Weights of a small GPT-style language model, trained from scratch on English Wikipedia: MLP 1280 tanh GELU, vocabulary 19470.
Each number is 500 + 25 x the weight over its row's rms, rounded and kept within 0 to 999. Layers, rows and columns count from 0. Numbers have three digits each. The size before them is the row's rms in percent of the matrix's.

# layer 6 attention query, 960x640, rms 0.0217, rows 44-63, columns 0-159
091:491517515487463456501540514525485519542574480499458520493510528526487468499470522519513482512492536471483469516524523536507538473495521497524508517509522473534487504464441503483458441502490482483521498494519506508515537482501494457519472531475517508508487528537507473492492457505516478481512506451476460499540509499466496537479471490512539516514482494506469484491521550507505467496520509500474511488526545550481518523442477498442539506540483502478493506538506480502492499499524459
087:442468509497460495474497503490476487500498522500526479497522530492554493485443510462492472482487477490476521435505477494557546524447502485509467492487526481558529529512505476526504504513487503535466508512543490529519525524498480521539500495528552539474494475483470473510485480478513473495484492498522515499513486482504493505524491448512476501496509494489490493525512509519486488534494518511534512493484490532531485485507493518478489466508539477525482483533514483479532490473503513
087:520531479507504449512499503487530492477499477474469480503515510489500504549485537528519486504521479537522480521475540542463466509508488495534494496516528540498505508485500536479484510519565498503521458498537527533477494552482541506522478451500519514534507510500509526517511517455469489475495483460472501505509487534493467465537482529479500518499506520511450522488519498470478500497490515490482498413502519507483534510472513527547517542497489493513524537464527501468484497532486559
088:442473473498461487462505469487494497515472474470490520499535525520513548498508488455526512475484521474478486518528527495483498567537485508526459497470477519512499538508505487476482520514487499518476493478480516519513507478558520579517487481455454431480461477450517489484549547461469522489486473446498518494481508580521505514461496485500496474537496480516492487552476481464484468509479473495487517471535496491497476524543503500483454477473477511490475502507510489473502450483490484
089:532485486536514467498443496498529521498501519502514504484540491534524504490502515445521425538487503501547460536498502526466520464490481503503545500510500504509517484465498508486487517473494533483490487474513481486454498473484513504438496482519491510509487511534513487495525459519496508461522466508508479524496500489493484491515445511495523482483490503492507562490503503499502516508552486487480473497496512494477489445478479516484474500496463524494494490442467503519514500465499527
088:448450532480535491473419479520499465464514474516494480481492513470505505490458503467533498523522462466505523483523462491509507533487457479440520522486473498504495488516506504524533515493481490543519519504491486452502461487478494512485518491504504525534463506538537514482527480504492480482520524442521470449520527501513462497491506502493564497441532473496535490509515547529518484502465515507521492480505474577503492504449507496550518502453545498521493512490520491496514494496514451
083:454493496499499490467512511509479534469489462490487520490494495525535528511486494534534502469499558499488537480489511485449501490503552491496540511521529459465549529497514538483444517438522478497497505512469475530486473503512482483514508545507478467501496478461513516471555473527481513538543470491523511489515541484442504551512511481498538479499454494487486539530492514518512536498477454520477517538495520497451486482501509507537514460504524502498509460514482475504536455503519488
084:514500505505448497510498530507512519476503517457527553504484523512529489518501485473474505502544505528516510498470490531481518506541483504522479510497505466489508479500488528529560470465495509454509518511549543496485496485508485524494488492501511522494523496485479514520514496483471492531527473561531473533442496455536523469522505518512494530487529512502494459441486497504463515532472518559474513536504469504469515517501494526484550497486470527538480486428540487485498544472505476
086:484489513489502474461504503497492464544486508461513527508481528513499475493509505490522493513529464519511521558478501451500515471499448536536511502461530492547511499489521540528480495489465533483465509483522493442467491509497464512506517493523513505497521516506504510480497550478503559475487504483446500499496507536445485532479533517550498475485535479467532542478508551491526493516517509520457478477516469535536477536497485463517519482475463512515490511546461510502467483556507523
085:478517498512508507522519464534477482504484494500510545542517485481489484498524478504525471509508478484511486475497489512506487511512478498489488488497461497503497483445500463485505509506482481526488484514476516512502547556479527520490486562492479522446483518487515526469490501516498479515502487462495491483492494530509496480455485495505495487490518494457493463484541505489520486505496480489499497510448504451539547507453527500498511514489489515491506510493494511493496519515528521
085:474472452470491540508497494524515486523492497560509506507510487488475496473537520517502522449533491510529514489480503464529509502537494543534487480507532482466468456489469503497518498510480464478494473481521548518532495500492508537498574501508503512525501464476487451472503500443535482502488501526511502497465484502484530488486497493493474485455499514502488522470497473495491506497473481510466530508483500491521509498529503493524470492523463495480460501473506465503469495477531469
090:486496491471480524509506529498469509489494456501537510485529476473518477488505513489505534470489489480521538513491481514522514505465469506486535520517488511525496526531536523481438493521547431490522438494493486529515516463503513502511534434485458491516481517453495546466523504514509529502479550468516510498519503502513529480517516504508500491489526476506472497533510520496513513480503503498482445537546477515490485525518518504458499507534483501494473490484504477482528532508544504
084:497530522506493513492499481477443473496482471481482496524536535528516504518468502518533501503501521510479521509482525504547509473512461499496480532524500489478501504498460479500464480448471496526484515497496499478487559483484526482523448560495487477497485501524516490439471475508449486500451490479504504516509491520476460493482529528482522525552512533545482487496485509522478534495452459509515491543528516509473460512517497500499501470486533500502480451466487544491500501466429486
088:537466515465517485484492499491513531516493559482495465436482522505526488538547570478473518562489494467480509477511458514431515534517528520565515526489529514490471496505520481462486511505525460476482513500500519516460460460528473477511523523494463510511497497494550493488530437537510507510500497488554503508456492501488530518521469504489518514492502444502544489523527502434468520487485502458491513482498501499493494542487523508498498515455533530504531522502490454567489509508536499
085:462479480478485530513511525533512513464549540467527534508497523476508532547497570528459456504466539536547481484501485521483537482519493469527460501487496511509490501499490485505536551491500483483487501472529479533466461504494498464464519492483455498492497479535521508506482474487495516483483490482488462557489490565517511520531506489531528491517484488509477468498495477504516510506483513495533504504513475477519488532493502522488418436444504501487483494510505507538479479497517483
089:494483525503501477509502566498532534483488473537478504490460479554506503492460472452467483476504526496547512495454512508550499495472461525523489520496518507539534519517484505533498473487507467492466503461477522505499462521459502509563468492506537487496509429498494504493517494507480501520496494514518487521471493488513463532477489491488431519498486530444507441443519495477489488458480518491486462466508486509475522477451554481513459518499554519515494492536468524508512474506480482
084:513498522486504554472513485472540512485472512490506533469494493504522507504483499508489482506548510502487465488523481480450497479488467508499490510525510532455477483522536518484511472568513502474460502469486517543458563523498520464491546446489483525508495558525491496500503493506516520506497507496480460473511497507529533473452441496485499559503454452506491487467483518525501510519520528478520487479510458503479552497482510510501543475515506499522549508504479468491511473485546483
085:481512453505463531492466485485510493501555495520518524513482483524516514506508486482498464531459452493496537506474486521532527473480517525489502521539509528506508524494476495482475493540509439442506503517487515467458489476521518530496541495531485475500499527469539498523451444483499505472504490526520509492483520439469502477501508540481523524476521436454468496481513469478476521471492533517482478552459466518444525479452496503475497545484484503462510517511487460465478459476516478
088:521497509494487535515506484518526497530479496512522496506499562538504492483488466483521494452509500475499482537478472509495533436484518546465534518482478476501483523523512549528495509471451475529495494526506544494458492535442499477455500476456509490559547504526492501457501548528494461547504472481521475507499468500490502491472498492473495525506518514466526495497472546471527534482521499515470482544512487517495484523492515501493532519472511466494484545508475502493508510536533500
092:478464490517438516477524465505472522503477482474498430513461498493493462519464483509521491465496502539498473521487473502512520488490501538463519499521497501527460564526494514477510542483501565525492556492475486482510511511531470496474523496491452501497515482528487501475525517479490507550480488516507516531519504491510499508561502515483479477467528464562485514514508507528483474474492499494514498488521510510533486489525522500520513465483472501489484467462514517464507482463475518
# layer 6 attention key, 960x640, rms 0.0217, rows 44-63, columns 0-159
089:505474558521484471489500523508506485463514499490488491460501474503463526486524534512525481495462494470516513481545518526482486517495509491478489514490496531520465476469541490520502462526505525470502519533499522523519513547529474483524504492503490506506512482527495487513485477540544453470518548482486462505487499502505494481473492469507521487543478470498540501499512477482514482463544503544484517461509523519493479501496513515479483521521501488476475517534510503465511553458484528
085:518516476466509484500519484493467456484494490478487494536516500471526522469506532475521510452542505487543479483481458475522527520480502488528538488522486527495503510525500513505495500476550524520493514502521518485540490476498537480482536482480513516491520523517470524505481464504510494483512527498514486482472552553545510481489442467490501529477504487556503443563472512510480480545514511490513490503498514508533526474532494478475471489490475513501534500484484508503522473495470490
084:489479449482469481542513469534492489519483503486527531524451519499510544512488500508536506489498482494503496481487483518457503508542489528505473480539529477478519515478490490509510511469503461445511504495473493536501488513493493531491458513505521479517497477442494491456509531482527527492517528480522494522469482473491511515497528487449542455512552465460437503469505525554479484460496533493497534498490481514452524479516511505511524535503447493523499483466507532492478467502480528
085:471473453499483449482523528482503517518453500440503509502485473484524525512506558511521520488506509543507498522544534493505509543516432479534482490530487491537504504475537525514488502527512503510527480513498493523537486506512532505477473504525479521502465495450494531503515555482503458451535517501490533454484529518479481530512469506503545486536477508512474490540531480496494514510481523531507518508534511506510509525500481516488464471464521501530504477483473516495507463490476546
089:523528464494489497481473536520472518503520503538494516480518471528484513484481535458536490491501530507511508519488512519521541487487523544504510498543505475503504477471497515539499519497540500460475488517515469537505515500494516485469497518493511501483462510449515530516453495472490499527539470475501482507495511494534501525488483492499559492558526467541517495497474528519463541457517513510492548457506472491513487484496471504499497523519434547520495505450504537515519511461513509
085:532509503508489471491513497506506455520474499521518479489487506474523538536493501476525501513507501503517531526527478478571505508504489475467498523544503516519466528505505448505498522455470532552485487487560501449525470492495448463481516454458529489505484535469486496529504497522497520527493494489484477493507576509492525531459484518490495533468501469493500554513543530463497490451500491515529531491520482469508535472461474504487516487480504498541519490500519509489566512530521446
083:488515500470516502483527500503479521465484465504515528556464487526575525513488496544521523473519487513498493517517501496495499510439541454498477499517528539484520495484472500455447463459430485491517477514447496457471500504497525521479494470492498528482517488442504483452529501478508481516473472488460517509506505491461540499538492501454536449477490549508522493479511516489502521504469473484457512493482498509503471460496509511523495528521505489497536531437522499518484496531522527
084:499490518521500501520556506523526516484520481488533504512507558497474486485531490505452486512482489458456490485518511486480519529502494498505528482524518492506516485486520490542547482509498499516455455476505493473467503475490454519480487510487513506483506478432479489501505507428534549509498487526485551474483510483498496470530454498515470537506477552508485489501515516467471515515518511505519469495554485534517514540501453511495511455486448471480516488482505494533461532469553452
085:536512491523508479513535474487483523462487500498486494480463493501471535518513461518483478516459489488484533488465502451457526546513521465520495523539491468489487488462502481550515470490511479519497483519529506474529471450476504491516516487467524484487481473512516517494543535464507498455498447469499445503497498553511466502493505500491464507549488493492527501482451533490502506501525481498494529554521458503562476515479526490511477562481450490529493542489488535512487520528520490
086:453487468486489459513512509469501479497502507479467499476519502515509494478522528508533538489500528472515467483530486492530473500539475461493509456485488469538494438488460523484499492575498511546475474505538514490463489515489508490507510550503482543488485504511554463523500520512476534504492471493479497504521465474520465471478497511529519521471524464466519515493524441480506499510488471499487493482482516514504539476463496480536518514507491475495512497502476497442437493502452506
084:502511506530471555482483486513498495479509488527471531555512512520469499512523531492511490506512488484502484484518510496499452527511456477467533484508542517476530462477538511478544493508440541525519483495516509512464499481488494520441479519505507472503546488522491501469516511498531447467493530486517510491436487497511491493559471512491477489503508537522442487487533504488483505494488498488473512483467548531495552495505499505499434495498505468457530554488518480503486504481522465
089:483505446492498521498485481461497488526526475501505506482439482490502468509490485541504494491517446535504481490497504511500522477509459501505484498473506499469472503480510499472537514502499494532479436490495529473485480504514525513438512500526498464532471544454530511470522490508535533511488529502509499485525498458524496473459572516495490534534520479510482502510475453513557511497499483493476485540496482574497513522502495527495521480527491486496499501527473528499482505539490516
088:509517496538483496521484494485471509451493461498475529513513530533504463501508530479517510425493526504535467506496496506481507515490492529505477469459493494521491487523467525469471520476492484485495497524470510481435556496508490484487443523496486462496478488551500484453486522480490497521485501488474473534549475494509508535509519493452511490504518508512505486511533483487454520508453467537500508520504480493506523479553537493518454511486486519502479464533464517518467525539467489
087:525543533451501492515516499517503475512482481508513523474430496554518479506520509504501583511480530499531471464498489504499483524503481514511487537520517520483488495486500478531498480511527492427450526488515504498453504456527516542494501502479478492477463479493521483477506468496469545536501492443500505501447470454505493486478524515521486472526520508538590483506534524507535511511524529493513558474497502474521515513481528499517490471511474504474482523475504476493513487486509509
083:511490551515477481466486488473501493522482456475451512490500492511510537510463549509521491461524459558536464520528533489529494524518486485497514465552478484473516494528506499492505488470519517506471524486531517539463493517503508498492529519487528502469525464489497481499510476487452523487507502491527498524511488495490522518504509507571486477519480497588514492513524535496487517520481547504462483492497496489525461487471509515497460486482496531465511459490499507485499444494491461
087:553516518501506501460495481461509470477468465489476516528461553480463517517453484479477461503463475481533518533460524499543534498507493496523530491510512509508517499514471519515520509521507512515481504439544482509434436519488520483509477503489486488473486439481542482507487495515489526512471498507472455467465491524514457497484466466432505446501487518483545522491510509516448482489472478518486490436492475511476479502509511474530471486472521452504467483508494469515519474439495510
081:522504458492474510543461508499490487464512455466483506504503523493484482472489492493482478502502511447476529460545515530516502481479482506505511473525511512518513512518528490470495498495478508507470509462497534547487462437469491467523476490464447507490516536480507509555538501510501490482491538462473504499503491508513504512514514489508470528555491488511498476508476492505503508465463498475487467488526473477526538498546498498470474554506503517503484511522526493498492537524491496
083:534474525493545459494533477511521507487547458492524502530513502506505469492516467488485465533462463522471468513498468509518479544518476496502506522542525521522475539490505500467521492520522520501502474542486511519448530484477530553456529539482514453460505488491517490561518456497491540559483520486524523480541525474523516546516533533505505523505500459489505535486492499453525495500536483447488504524504482498493501500502474468493523512534492519481526507497486488502512514468499495
088:439514491511531489517559486506493506501520489489467505483465497486521520513468508529478453527511461514501481493541500443540534495488546490470498467526518461490497441508510495513512536521522495505496455493470503510486532497484482516492523535487544478531535496527477457453556493493493525512513471505471512532530480466539488498474501551523533537492460480543511507478488531479480533548511506457480529506466512494554501516480520484495482524490495480520489551506490525492514547525454503
092:496466505477460516519474524506506500503507471519497501507523442528484526494531525499523520468505522509483548492493440536489519496471512514481508527537508569485528502514513519529497484491511507525487495518481479464498497558502520518511481524522489533495516492529470542509517512458459477490492482468503519500537521513518510509460499460488464522528517535499462491547493515521525500537447475503517483537537494512539541515501491533523539471484491508481481479450520542487508542477495501
# layer 6 attention value, 960x640, rms 0.0217, rows 0-23, columns 0-159
078:491508489521458504511502526519501507534456513524504504514525517448512526511497518471456507502484528537501469496472502498503516486480504487505514472501512480476527488483457529555530517512522471533555525532521511463518490486511444512503527462512507529500532460488488519447464495435481535532508494465471480454489503472522505502494507478491463494494474440514513515509492513500503483515487521518460421475498545476531525475487492517520542501447466482480501446475506505502471529507483487
075:551499521483475509510510505504540501498544520499479504503538507511535474503522449493477489461494538488514495528477494480496493489529482486505525466456452502465521520542521490517492449493465567482509459498501521521523515516514502464543549483505521494450503495541465502543514470504534520494499491515536505470463528472535466488533524500470546539493499486523455475471505492517500520477464520472570530511511466501469494471497457496455486501474486501483479513488539535520533521527517526
075:492520507500513475535482520554500507457499500448510453479489549498515492533495511514503500504555491503515513508517477514521529439480504492542515483469465480484467482462506468537521492466541499523548508472496476512508487486509537520524498443522518464506474509482540505526498514543484489499541474497503491506479478505460497500452503503505549457529499492532505458510478496456481497490531536499471529490460542495485524466515500478507487508471523511495494477489486522480524456504520514
083:526477527523495511487523507488525508491494449518493471554485486509485489482479497516527481538491521510484492500500497469531484455482447496507519544513472508466497530492513492485513519511540491528485465487507538476479526521515483523515492420532524516480462459494498495497527475511498494533526471516463506531520485492458494525456496497471534518503519511471519494526488538480496497485487517505509503501476483535508553497506502521475490507516517554508511471520552523483467489443499530
084:501494491538489540483565505541521529501482457492483467527539527494457502511516495521437483481505505481497508570467467448529523477525512475460512504516523508472494523531532512489521525514514514494521517495519482499474531481538524498467505515570493499462529517524502502461518525497518515502467461500474515516538484507488487482510484510496508485519441528534503531503471478491461493544530496456447495483513486512522483485534498505495469511544435488483505495491516457493503532483515489
084:474490473522485503481515510490471504527504501504478489525517462488500531521520510489531489474481503499471500510518506505524483538469536463500495519512490539500512510493517500480514491482479523544499466451521510523499478498513521468490508471513450525468474519472499540491554483471476514460462514511507503475491453510494492484493477526502503480543489514446479511461499505519446487494494473480445470466476551459515504521497487470507526494508502485471475492542484492530465440502519534
081:494493452467503472519474482456534469503487485536487505500486507511475492534472490519505506504504490458489471454501491510500546521484503545496513537477504502512530498523549498515483543519503547509532492499489494485487500488485469487435509479524507491529505487485463515538524516525430461538487490476477484494505483514500522507509527495436481525494436520516520531518501460529488479465493505429472449509521506484486530499494443460502503479490516512501536462563476516497485418492445500
078:526480470456487523501536520523523535514494451497499552492526503481497499480498526539465430484507510457482508499461563508491489472464525536556468505505524494467544467478483516511528501517510448541491499465521525526534508481517506467510533495458518477495522533491426532505481506582542499460494487464467518560534462505526479505499536494470487526501490512522527462496485552529504515473525526516492475516507513511586506520506512534483491505497470471484469479509526518507508527531507502
082:493536507534493520485518465491552517500545481510458505518516430461493500495488451494456536513499503562486534503508506502492480502507514491482521488519482484481506498509517492454492515469522517517501507535476441463530487497486492481505499519493478484536515499465483489543539485469482498493519546535499525522464459486489513530509525472449522510526494529479513523475501513464543495506469521506480525539496513517505498489499535457465471505505521499524536442474539500516528480516527448
083:481485521475524475484490495512527444486512490499464474530498509461481482452536483524498528472509534537462488467508459468492553497536479482484455506527483497506471486550527486565474473489509496474482468492507513492500545517503523496474483464516488476481543501442518494549501484470518531501523501450445460515528485485528525499492515499522439477519563524485481480545476472475504427498504471506531509504538475497478542520527543450465445498541495476508524492505480495489483494460522450
078:503461512509506518533470506498515539544491525497487511454460465482507520496482495493493489502541498468483510455559524509474509485486506486540462516507496505530493515547529511483493541508478497464514523525538449482492510512470495532521526515533520534507499523527525465427515521537517519467515468495491518505476525491481497472493482515477517490516461461529489519514503502513540516476461523456481524532455496525509498539474501534521512505510518530500485539531480515486504482467503519
079:540537443463452496509496480468550468458488470504481518502519519482510489512441556501498474505534516504487537521467488504467517511495511474516499478524488460468492489533501518489490513535536534553490467489499487528452536461497483510486560499487484507520519490495512498492459470498494489479508533484504493515496476498525425497535540481513455424548474506482467492470537494528494495523480521506500477516502512465487509527525520501488504512500495528525501510469543480524495501514508487
082:474539512519488478522527446513511484454512502524512525514466503510532483551501513503547503528527492505509512501507531512541487499516492497488499458536505496481516509461469483481509510493544505479496483457516504464488504573487494489524451532528456495493476494445516472541483472524512514516510514523509475534508504531471547523567455480555498456507477480464495495493495489551533473491481481474511498472499471508491484513499520530526530513478537493450535493497489553565519501498501510
081:482501508542471471467508499496449451528508535501497599518537477482459512524542502485495499505475486477479485499511522496510473449481489513521484489524514499519522506465531536523534481474486465536479471490491543492512472452505482496511500485478489498450549514492546459495500495470515489481503494520505499445475484494551476520517492532526485489524486501488475504503512510530487463516484508523494537458512468462507502509526527499552510522510533478478472519511468455518557493503508499
077:504542508536496503496513478495474535455531529483475522454543482471501504475487488482507460506474455444489519502548481492527495486516509539535468500525501474509521505494448491510510548507549508528552524500507488523456500513489507491511478476540494483507547494517468525515473517501522509504507525483523470470469519489502501534490516523491512531459526558477476488559480488504518459467499537480503522474487503514465471511501506490533483456493490501505479514510520537484444461475495471
081:482518476488508529540492511533526577500478469491500534493519549505436462526500523457465475549514493485483476536501529507542486486513532510479506495494488506536497468548497510485513519504516484500520475512560534486518485511516548507499514493515509501440473557419491506477470447448492524491519462511530498488519514503539489515471485473484512549521488516487482521489526468507506537489496477503517486516497485473514517469487521522539477504467459476522478506489491485485485488500444534
077:519499490534535522449516492520534474542499502505464499513503498527508496490485497494514504507506487497467511466511490519485508509474510519500479508485580439458510462450580506441525521517483537536527455498514484559541489540456528513493512502417471469490481506534574510474491474533501494508540479489499500472513501478547492498513483473486503490527471487509504543532485494523497544516498514528475462529483517511526483508486487469479477478535448517525487495496516497502507469485517467
081:478510538469543477538520492495526518487526484493519516508509519495469476483520492486483525513505483494422453517515466484511517500468495491538557534512527503525490516511513508547484547507529481488462497459522481511526464515492508566478495488484455519538473524491508497521536498541520543471531492496478476538515471520513498488502489500519526489490528552501485448513483517476501509555502463455525474503530497477526479460489516500518500504500527515508484546477525502485447504495481501
075:499518514468446495495490483477503493500478497455540503515467503478480499564488494490541512475467512502462506482518529514509501513526457480485551483571502508484523500546513520518505437509521497467520515490491535493508494532451524520528496499505477499469462481525523562515488490421515548514498542524544481527525501492515546493544518494571514486482520498481463495487520503516532521526519454532501484470476520510488536546494510501519545503535525533535462506484444528501514527487526505
077:507484516476506485486481512520521520512522490512545517463478501507511573462513504546528521467495463501508504542509518484501498541513474546498521498456479472486488532471483518493480507522566507508486496443469509482475465497539482524467505487513536477489521488519495504472487552482462489490477484488452478501519493525475518509511553487500515491480447439481494469484505463485527517502507465497526536513510494499490540536525469510535531525502532561531483537548488537498487550501508526
077:502531528570489495505511509449491491440518484510527533503493533511531528551493532539514488524511526459510506485555506501515514544503528433427509536492514519492490533504474512494458531469473519518472495498478497524501488564472517471517518524481520525479463478490526479540460508475495508508503517476535498441477493473520501499550537479480543453469527498497489485545453522533545504441506498519480488511487526529539480530479501485522509514517507438460500474468510533487508504483491504
081:492519549491455494511451504518439460514474476463472490481523523533492459472524533499476503529549503497530513495495504460456511508460512531536494556456493532464473504464470518528488499495488528516513507517479498495489534505467499493499483519506445480480496495481485480530500485504498511489462476501498522496517458519496487433532531467476489562473501511467547494493511479490470507519498498486473446421484494483535495507505498513468462504492517518442485460538534480503516444507485487
081:524539528465473470487437440552492478491505558560495532523534485499468523468499479479509467484499509478505470512545494460490519483494510548480497461495469480532473500520473489535476514494490520550520491500515472502534515524482492507508509493504447524476463495493527468516537516510495501492532536508510478529530510491510504509529482515519539505528520523478491493516488509514510527473478448429485473498507493504454507468526479517517491483497466473519460488486501530464540534518457513
085:548516510474457503494525484491452481462516501484513514522498470416541535460520502532491530489505494512508462490491497483480449557490505510482512536528519481507549486558500535509515433500519452539516482513484477474525493504504497506554495510502489538493521452473515468468516517502463480489507479506520524518475508495479472490526484470500513484519499476463503505501477501449453532491498509505498514482501541470513513497540489484496515486471474554528511516507533477522534501488493545
# layer 6 attention output (transposed), 960x640, rms 0.0269, rows 0-23, columns 0-159
085:478506495510510495527497487504501477465521500498513497496469533497467475468481491501487496494516494465496505496540526523450464511532498545490448486521492502523433516524501465438516487491482524493489516465484477511429487501510526509505506526493509499511496546498500516530485488533494472487479490540532503515489475549486480496538520505443534494490485534487509493495495479482498543515517479514537556495495514544499495502513482506481499479541540502507470462489495485494544447504506495
085:466495512522535527499513469533499519507458503507498525517441499499443490506504523517490461535491517482499466496514520456507556473503501482487515511540524507516487491453504480483514484500515447511504546514510488470499502501481521510458495561492492491521480501484511514467545514440441541514491503466494459491500501521490521482482474501534486475513511519446531513503471492476494500501521473528426456521497512493514510556512538488546470519483502532493505508489469449508470495464487466
087:504465490492536524518492538467549460525519507529522558550522506499502485451499485453486532520500507505498483490487512482531446511487504487471489505525484481481509518547518475491493500513481480484462515572492491518490522565502464504500507538470468487492490476529483521478499496459508487509483478538525482526497515491525506500526485488522476497488475519466518521479467487533533555530477488463505485510478476494538475493531507534486514492466495475548511509481536501504497527516459481
090:450448522468516494523455502487552474505457521484531527467504487505505517512526544476472506457494477508503481507538530529516508500541530495547504500486557469526499444502514507509502504452455518488525518537524491506530455477507475500510545525488472471492527525500478502509443508501505532488534477498505473489501527485530497497514496489453494502503473522527484508477506490496469502525501499496481471511497514494493488500507547449528478504482490505525495538450488522479491491493511478
088:517472544475510495469445488450502493516475525486514536495492504541526517506511491499525476496494494497517499472496494516493538501495466530509513536510490459514486497496477479495511464466478493515489499491502485480493489536460487489490491481450540517534509496455517489527528474514474456506517510497520525502490514500504499549506488526531561513530518458481504455477505495530514486476482525529523478523489515498509484482493480480487527504484474513478457533531472510539513461469477453
090:490504542457511481547502467527537491498496492474509512501505527527527453474479447495497524500518521528528496487486525519514502491472481474497473474476495490479488502466491498482477469495497481464489534544483508464521554549494479486487489543490518456491529515523505530514471494507525510530502486490519475480487525495467483473488505472493501546480509477553504482493491487498556499513560502529546530513537469512464523499476490538534492499535505507511543524449556504494532498495497477
089:483516547493475463455546517550486493486530482497516507517514502506550504464535527533502498452511509515532515480507518510480499447512501487493497473473482498470484474511446528503527470474507456469475491531530505486512504499487520504500495540543490484496485480519517491465481481478520527505503534549507517502510516467479509446518485511542521468487518472488466480492512515517492498516509484551506517497478454492504471504530524537519483512518523476498490522461519468490512578514521469
085:515539517522496469508490501502466525482468529505491485515493466533486493533511472483470477491490485520473512465504443515522519504517503467453483515487486506515470487557503535462464478448537543487508530480504494470482510480509511530519446499504497485523494486528526516493512513413426514509524507532555459478469532529484500487465486509550472483515525529481515531523489465481520468538488512469475515482494458467458489564490501482458497448489493546486532507528515458489494509472508499
088:503529474495510470487473509541470479493487507505510502480496540514496486518501537481545453530492554478497479505479524486490533526473505511526463506458536489558505488554514486512500454519482477486486519466480540546511522484530529498542522460513509499497485479490476515499470510553496505470510488465504505519521510551568480469517493508522471483504520506509484469483497477481468506537508486480534510524497517495466505488533523545479500524518493500480484519555459523513459544482484496
087:501516471519462509518519490505482496531487505477536533498511522525504527518477541476468462488525493514491477536491511539506473489542493474519515488469486501523522502483532539476494487508497500512524537500490521498511457508511450517519465543501534524513453490504453516490525508522498482540462482540519483486503503509496444497498510490463585462493486463481527509477535496532460490520455495502487500527464498503501464504517443504514505539500459540487491497524473535532555551510530506
087:514522509469517505503523509483515462461507544501491549544499499491494480505484452512498536508472493503523513535478479476479533479508535509484536518508516438480492477458468493498532477510454508533488484535456526532519522527456497477489483500468482501521513495510455490489492448491498503503488463504511509465524478530565523497475482530514486512489527547480525436483511492487510424515535493527525507489549500522505530479491481490498467499486507474509507502497541506525499526513479472
089:502513533529524483491472480540506519498506514492500481458456495530507510479537503505520476483479503539541443443506521538511511494476510492481484518466496542508493518491498491475540507512433476467504547513530497456521472495465503510494461498494512509458485466516474490515504543482491530515534475478506526521490482514501562501502453470451510505466549498502527488494452515516507526494492480550487496475524505482483545470488488465475502542525476480444520481512470508483543525486459492
091:537429449527511525486439520478483475507470469473469509496545510479506488469516464495496476486455519510487483522462479472476480502480511502504538505479449517520466484520537489504491541483477478547526479514482467529489512470529489510483502498511506483511520527527480523511537516504510547446455518517467509461490475500513500492462504586433507529498520527536503499457532509462514498505524471565506480501528496517518477481520487465488521492483461485533515494484525459436476512452483481
089:515501488465477488510488452478554515495515510494508415495488486500511502472494521508539548480511526520509500514462494494479510532520470490448475510478465532485487546512474484458482471500528484523548540505517496509507524523512522492482520522507555534475467489465456514492462481536482516514491540479475506549497530510482476509514560501476486505501490469513536563511515499505475532524509470490495471504506538550494492477501479547439499472490484515524539474503519516481498470479468473
084:519471482482472514496488534503522504526490493508484466514466471498483463486498516533542493487480522547490509478491487550476491487528477481490504484504470512507495508522523483501493443546491506533487468501530485503508482476501473495499502515502487438527455531507552487557562451448475469465518465480498515565544486544491520463513477498532467446527485479442534504442540492501491496532500425554472479497494484533516487502504494541510464488497549516493509526518489452472504538508535547
084:483522501526489474489489482481491478489554543498475462521479482523527515465489499503556510493469533537501544508499518527490525481461455477503464486516530482485516545537483526498530516470525474447516498495452485534499495456473452499559518498500485472513555458538517491536514510546490476494500517501503534525510516475470486531522485487488507525493525543481482493478516476493488499484516495495473470490523560498498542515508473473446543507574502518529448508470527486515493485478559512
081:502509462491444481513502532512506519486498538507507490516506461511479527523506504510475491478517505514457520537509513525503522500518493492471513508536510489533508546518465499535526524463486494450481560517442505458487514477513479508509474488538517533462514539474435494514481508503476478503502520509501497471548494513494524499511527480493498532513522542491487471479514469496533497468481511524525516510481487482500527474492528476475493535490522450477503534468488533480450493504506485
089:535474495479484516486493513490501513522478484527530489499496485494494513511524494517499508477494545497563491513477529550520503484536510528515471487532467492506514453487482520495507490521497530537522499518445519497483508507461487478496470511504516508475529512561489538524494516475515503556489501493515473512515489463538521509500523474533501524504486460501545527497495489527505459484501497529509519472521407525493517559512514503453499481480505474490478488537501514523542512461525470
083:486493446544565507517518524553521518489529514533480465466524512534524483466457482482536505544548457508499483489489501464503444497473511499511480514479452541509458484502516470493502521492450486499484502494552520511481477492513458506509478498459533523506527520487476481504526529506506476511472463504451529498489483537461481463478518510454475529512505481512512493482473510478484481510481519462510475503526516511472497467457496511499499469462483484493495485540494486502493455487467528
081:493515520513501563507496515510478506543501501457503499537492527486491498549526526524485497532492532517526533505533494504502483494456543512515507492509514516495538461520536482514530498540506523467499493507455491514503538531468480464540503503507484475533472495516535462555496435519529447519563518496507550480510522493500448507485437503511488501492481539534535528501513534520479497535506502491498476483482500496457489478513502514522489482519489466516520502491503503502529454494497494
083:505522501449460497447507528532547509533499518527470483507469477482477486483512498456527521533494488534511497505487491519526491524528494537526515478522517483470482472490505486485536492500481489504522539484531529524487521451523485521446492525511518525525501491508530506476565494538491542482492527519471486497502529510483523488473463562505412496548493526492499492503498526467471537520497517520520502501521466459490521475507500491459499539486521528511526504483461490505482538531511526
087:480460429505525471481522479495509522495511506518500517537505505465503502497481473515510516475450477505502498483505473534507490520525500468451496435520484484520505506504497489459536520507457493465490485470505529534515449491543489528518525478544543537512450515513478507471520499498507489505512485532474511520518508473460511530512468534514472459543462492515464549487507533487520501484490530462498507526490532506449495478505448482553466498503468474545513546457495556497511549500533501
085:435444481504502511522523553462518517534504476485502476499477531538503509516494539519485537494520519504525522496482519561485467523554519507548532507513518477481482488521478543440515487497476508457499533485468533513504492463467548493471509537511526509492523526462474522458509484489500488520512532513460502473485538476491486483499497479480476511506446491489518489482474486498516540537497513559487510530475496510537481491493533516502509511504520470495549510478500453512479454480531496
094:491496507521525476509472506557487483511491459524468486456479556528456469488482472485490516506494484561475510503507540500510507500528525503506473527472482530492463546462485452480512560515498520483482531485499507522486489476508512482490527476469458508504474541465483525473494515511519524522498525508515454506510485539491510529468517537518486510490528521543526521522498480546495493498496491533486479502519497484493481514472500470504533478519521472519483500471491445512511557503488499